config = dict(
    hidden_size=256,
    num_key_value_heads=8,
    vocab_size=8192,
    norm_place='pre',
    rope_theta=1020.0,
    optimizer='adamw',
    weight_decay=0.12,
    decay_shape='sqrt',
    final_lr_fraction=0.05,
)
Each number is 200 + 40 x the weight over its row's rms, rounded and kept within 0 to 999. Layers, rows and columns count from 0. The size before them is the row's rms in percent of the matrix's.

# q: layer 5 attention query, 256x256, rms 0.0635, rows 85-90, columns 0-255
# k: layer 5 attention key, 256x256, rms 0.0626, rows 85-90, columns 0-255
q85,103,174,187,235,190,191,204,204,213,220,233,153,172,264,116,186,238,133,251,253,204,167,163,267,192,214,188,169,176,217,118,180,191,206,182,264,188,211,168,151,206,201,190,221,275,226,158,265,191,192,206,278,163,224,191,164,204,201,167,193,181,158,168,177,170,209,149,278,149,176,179,202,202,181,175,248,204,163,237,264,169,199,152,262,202,235,142,229,242,229,207,238,192,136,143,224,190,272,162,241,186,224,171,177,159,232,186,271,168,226,186,178,101,276,272,155,235,250,162,218,220,117,98,239,137,235,199,220,222,179,203,253,212,283,197,125,290,285,215,178,152,200,252,262,230,227,143,192,218,222,181,221,160,153,163,186,253,224,216,258,139,182,209,205,157,215,231,145,162,204,183,193,185,182,219,236,219,251,268,161,229,223,145,195,120,233,199,91,140,225,222,233,228,232,162,203,177,257,256,232,283,105,216,249,220,179,213,243,164,163,258,188,198,167,214,212,248,160,197,221,204,190,230,210,190,245,100,190,229,199,178,186,200,277,222,185,192,240,203,176,273,190,239,147,190,205,171,155,197,238,157,188,214,272,171,231,164
k85,102,103,202,141,217,205,229,123,193,187,216,161,258,179,254,218,243,185,157,193,165,231,161,220,209,224,200,238,165,187,147,207,204,139,259,190,165,200,232,323,164,290,191,134,159,144,208,263,180,174,191,243,121,245,213,145,211,178,207,203,217,138,150,184,166,141,258,236,251,228,266,209,180,214,171,118,246,233,215,238,200,164,181,129,167,157,214,202,147,209,236,149,161,174,220,238,256,121,145,228,196,188,230,184,216,158,250,271,158,217,188,218,238,192,190,131,269,177,236,209,278,251,251,246,127,232,218,165,180,134,127,150,214,166,150,175,206,266,199,242,161,169,163,208,148,232,140,168,179,190,197,191,183,214,221,259,247,186,190,164,186,196,188,186,224,114,178,220,171,206,182,219,221,158,97,145,191,186,181,157,240,176,182,234,203,175,152,219,182,183,203,171,181,153,179,141,160,194,110,179,168,132,208,222,203,163,203,221,219,174,216,171,207,243,232,205,209,219,217,132,244,243,139,233,263,214,307,144,151,200,242,171,229,202,191,172,277,232,169,255,191,280,186,266,239,165,170,159,167,210,144,162,197,219,199,194,169
q86,086,227,169,236,208,268,242,213,272,217,217,188,165,164,135,231,180,169,238,189,158,242,204,179,290,188,167,182,202,207,172,176,259,195,290,231,239,102,136,197,177,142,223,186,287,157,222,235,284,263,192,207,182,176,182,231,227,199,209,189,138,283,235,204,170,242,186,159,276,136,136,249,244,203,239,210,147,186,271,169,250,185,173,266,222,199,139,222,209,272,126,187,213,238,220,153,185,120,184,182,201,210,241,284,193,211,182,207,160,138,101,164,205,203,162,204,218,163,236,238,186,187,118,174,216,171,192,195,212,145,205,196,260,230,192,187,231,209,173,200,175,226,199,189,233,242,201,246,236,204,167,159,197,164,226,213,249,131,275,248,171,255,271,183,200,201,241,199,196,238,226,157,165,175,203,209,133,183,233,197,241,260,185,129,185,245,234,150,206,151,174,203,261,227,214,146,194,144,195,194,262,165,186,172,202,186,145,179,189,228,190,214,187,167,259,208,182,213,233,226,193,199,231,191,253,191,137,211,209,215,237,219,156,187,114,193,187,125,270,194,199,103,240,189,224,250,250,195,167,162,255,206,127,309,120,244,251
k86,090,263,188,229,200,235,199,103,149,203,108,193,266,188,251,195,243,209,187,207,202,205,139,147,160,251,207,322,216,134,206,244,250,225,195,147,224,231,220,198,194,190,253,172,181,122,277,180,188,138,196,186,221,226,227,213,221,271,230,220,153,209,208,165,196,235,224,140,192,130,170,195,228,200,221,162,99,186,184,211,228,189,188,179,145,221,225,176,179,163,184,230,232,222,256,217,98,241,232,205,201,280,196,243,168,171,139,145,210,185,150,184,229,176,262,217,211,237,180,210,193,131,221,226,94,118,210,142,195,186,215,304,239,183,231,237,227,179,205,198,170,181,263,187,203,196,242,219,212,185,185,266,189,128,198,195,259,116,205,243,202,221,146,202,154,223,216,174,200,245,201,272,245,123,218,226,150,246,159,252,204,241,157,221,173,205,209,174,233,214,223,198,167,209,278,204,244,248,203,177,200,244,166,205,152,210,175,87,206,219,207,124,161,214,263,256,211,194,208,242,216,170,200,214,199,229,121,228,257,148,242,207,189,191,193,107,151,257,211,202,176,144,176,161,227,268,259,221,177,177,177,197,258,274,217,156,221
q87,114,248,259,182,216,137,230,163,213,184,244,167,248,161,172,185,141,181,204,171,208,228,222,209,177,170,213,190,238,200,172,202,113,156,174,184,148,180,191,211,203,236,249,194,183,165,302,190,179,238,151,199,164,223,118,202,251,266,223,264,181,237,190,190,164,218,225,162,161,151,213,190,199,148,217,262,204,172,202,246,233,227,216,186,266,153,203,266,165,151,189,197,216,240,234,170,171,189,264,202,193,145,193,177,221,181,250,183,142,193,160,184,167,135,178,213,166,216,190,190,217,276,268,225,254,243,237,196,210,235,227,197,203,195,288,160,121,173,200,233,249,192,149,187,192,213,168,257,244,266,238,187,250,162,170,218,179,226,255,251,187,157,292,126,176,239,215,288,233,170,208,147,205,193,185,182,168,176,163,261,259,234,158,147,260,232,196,257,175,155,120,183,313,184,234,211,182,202,137,265,217,240,173,261,243,257,132,221,175,193,286,157,204,284,195,226,259,155,150,160,200,201,234,164,231,166,226,212,241,192,258,171,201,296,171,225,141,193,209,277,147,129,169,252,168,124,227,156,198,199,190,232,172,177,258,187,244
k87,097,280,227,269,234,159,113,288,249,178,193,157,130,252,252,168,129,217,202,173,208,205,211,130,205,120,140,203,251,136,147,180,195,123,238,244,240,207,218,176,156,158,187,228,273,204,193,170,177,205,193,189,242,199,170,226,162,218,244,164,251,211,200,210,211,275,131,187,189,119,120,206,174,202,228,167,158,225,233,176,226,213,160,211,237,239,204,251,232,145,180,191,221,268,215,211,140,210,210,241,213,182,182,223,176,174,159,46,281,178,174,158,254,236,230,203,195,147,212,252,204,204,149,121,151,171,222,215,287,185,214,229,238,167,239,204,192,154,143,208,208,234,166,216,221,124,198,174,159,219,168,172,165,179,180,227,163,207,230,179,243,215,197,184,192,159,251,255,154,276,130,178,207,181,185,227,159,166,184,225,149,208,205,138,256,264,201,224,272,213,264,255,222,199,284,228,255,132,175,169,209,247,198,165,174,204,208,197,188,302,252,247,198,231,166,142,183,216,184,240,218,159,220,198,242,194,99,201,179,232,228,230,183,196,188,225,174,139,218,150,202,160,199,215,163,209,249,244,202,212,248,181,175,230,146,243,249
q88,104,145,212,214,140,162,242,195,100,177,216,224,237,144,179,149,174,197,226,204,202,244,224,226,204,179,249,184,175,233,195,265,186,323,169,292,205,270,181,154,210,270,148,225,168,230,213,229,215,254,189,211,229,258,200,241,193,248,208,191,234,169,173,220,184,223,222,285,138,239,176,150,182,265,234,254,213,180,227,181,171,229,224,148,271,205,226,137,205,226,258,197,127,222,165,197,242,232,237,225,235,108,211,131,130,240,168,209,183,217,267,219,144,213,240,223,171,231,142,168,203,203,290,184,194,268,127,259,208,249,235,191,170,253,189,210,191,182,244,148,225,236,267,217,149,150,179,148,232,150,190,173,202,269,165,205,168,248,235,215,163,151,164,260,182,177,149,165,193,152,220,224,205,229,258,232,215,180,239,208,233,227,231,264,146,165,223,219,233,202,107,137,208,223,202,148,124,182,197,243,154,206,231,168,216,226,255,207,175,183,188,211,187,217,205,168,195,167,250,176,210,200,193,160,251,176,234,172,135,205,163,185,203,188,178,160,154,146,251,208,281,151,221,295,129,168,218,192,175,186,79,186,150,158,242,196,169
k88,089,238,170,230,221,163,167,211,233,253,211,194,126,223,214,197,210,189,267,176,250,215,222,241,206,198,165,181,240,256,200,79,134,230,216,200,173,167,227,198,155,239,189,268,194,256,148,180,195,208,174,160,171,238,200,206,185,180,154,181,300,200,184,208,232,147,140,192,166,269,202,236,127,221,186,265,246,244,248,189,211,197,185,258,136,194,202,150,225,91,229,214,153,293,252,175,206,230,285,237,213,145,164,201,193,166,216,236,220,164,244,228,207,193,183,233,197,194,155,190,251,247,178,186,279,256,219,256,291,215,173,162,187,218,204,208,202,195,199,190,154,231,204,213,223,172,296,164,199,230,216,149,177,203,221,198,138,246,172,189,242,274,215,171,265,212,174,205,232,157,156,172,199,165,192,167,304,185,215,139,110,173,235,199,179,195,159,242,192,272,208,216,254,136,233,242,199,243,242,196,226,210,246,187,166,160,194,339,196,230,151,209,246,234,141,163,248,204,157,147,159,241,213,231,190,233,283,159,181,236,189,159,166,253,217,244,162,263,195,148,175,284,160,233,165,171,218,249,221,211,182,228,183,155,159,266,214
q89,101,239,174,203,212,222,190,172,253,192,171,166,195,200,141,169,238,264,191,208,174,258,107,270,185,148,230,210,151,190,153,233,231,190,252,209,155,173,196,203,198,152,220,159,199,154,225,197,162,237,196,223,190,222,191,167,215,173,194,198,206,221,206,176,203,153,197,171,210,226,271,233,205,155,202,266,243,185,157,189,166,182,187,206,181,183,206,134,183,201,255,278,247,250,249,141,283,214,254,251,184,160,216,201,243,240,207,179,165,234,172,211,234,126,185,238,163,167,227,238,233,138,150,189,181,150,229,184,173,118,226,251,224,170,237,153,189,203,242,246,223,206,225,223,285,192,318,282,207,210,94,235,129,171,235,147,190,218,204,237,229,186,188,157,276,246,274,171,221,227,181,204,234,46,271,169,212,191,243,220,205,189,212,208,181,238,251,215,274,140,247,247,131,269,140,173,227,221,156,256,199,206,189,208,141,144,201,154,172,254,206,207,162,202,276,141,254,229,194,209,253,218,214,174,153,176,187,242,186,185,197,202,190,241,219,258,250,205,200,231,197,130,277,154,203,261,205,158,296,182,157,210,258,154,184,261,198
k89,109,172,247,254,195,199,214,216,198,266,286,134,242,222,233,225,139,207,180,274,159,222,208,248,263,143,201,210,199,178,211,135,195,223,223,188,167,302,224,203,194,238,150,181,148,201,251,173,207,130,195,198,252,190,179,231,194,216,218,193,242,58,235,216,161,183,287,189,141,183,295,224,226,182,187,147,163,220,172,188,246,217,217,207,260,130,198,276,204,261,148,163,144,159,133,220,184,243,190,223,198,83,210,182,214,182,207,240,180,240,210,187,223,268,290,116,197,198,203,150,189,229,250,107,208,239,227,202,213,204,118,169,204,252,181,231,202,189,186,179,260,211,223,290,170,188,188,177,150,189,218,143,166,192,175,186,145,269,139,162,222,253,110,176,258,190,213,298,169,211,183,227,208,227,165,237,239,223,191,224,256,218,198,201,192,153,234,274,247,232,206,214,247,195,204,224,234,159,235,197,189,261,262,206,171,217,216,279,203,126,156,174,211,228,239,217,203,202,177,242,249,209,210,154,218,137,189,175,150,213,219,268,171,209,185,176,168,205,208,194,214,211,198,296,200,179,198,221,179,208,139,215,116,161,199,203,176
q90,109,183,220,198,200,140,189,133,177,203,219,212,197,163,189,289,236,141,209,240,175,169,183,129,183,173,199,236,210,176,209,203,158,175,222,207,197,212,191,181,174,184,183,201,252,105,204,177,215,236,215,244,230,235,195,128,200,276,196,213,161,231,228,146,260,181,252,161,184,209,137,184,98,121,184,214,254,218,211,138,131,219,203,177,231,231,228,193,236,263,203,195,237,165,199,218,244,173,192,210,194,231,161,236,268,93,232,211,239,177,197,209,286,228,156,204,196,211,196,229,131,168,255,208,140,164,174,177,147,106,148,161,239,211,200,230,174,223,182,179,226,182,189,258,225,168,150,177,183,280,227,150,156,181,132,244,231,150,203,147,134,176,243,141,262,154,221,289,195,203,224,184,153,214,186,204,222,187,211,271,228,114,148,201,252,196,279,170,273,269,212,258,237,224,229,224,199,274,210,190,114,205,243,158,158,229,205,181,138,247,185,208,186,150,268,272,159,225,194,173,188,179,104,250,132,280,211,158,243,292,198,173,195,188,188,159,237,197,203,213,179,212,170,206,261,238,243,245,231,228,182,198,221,219,251,195,261
k90,093,251,252,163,189,211,212,185,265,223,145,246,187,212,135,169,217,204,184,272,153,208,250,253,202,184,178,124,201,142,134,200,165,168,304,217,171,213,164,150,227,138,161,168,236,175,154,237,184,220,248,216,187,118,218,192,151,223,238,164,165,175,217,169,183,189,206,175,189,148,159,202,209,195,267,182,166,191,132,190,221,200,198,214,185,296,202,197,235,214,179,195,240,173,126,193,179,224,128,110,171,199,245,235,267,205,134,114,184,212,179,173,193,192,260,168,179,198,214,175,173,224,194,220,187,183,234,216,157,260,212,162,166,209,166,109,210,215,193,190,210,206,240,251,114,260,95,241,202,210,149,245,224,199,170,213,174,177,249,189,176,177,169,284,145,207,216,127,247,204,311,213,150,197,211,321,220,115,213,215,242,212,171,213,197,210,251,114,214,262,212,202,200,234,236,138,243,209,234,148,174,159,190,143,171,141,168,153,196,179,242,186,153,212,215,271,153,159,191,241,246,105,176,207,240,250,150,229,213,187,243,167,240,150,173,211,217,200,241,189,212,151,214,185,215,144,279,157,179,208,187,219,213,217,157,110,193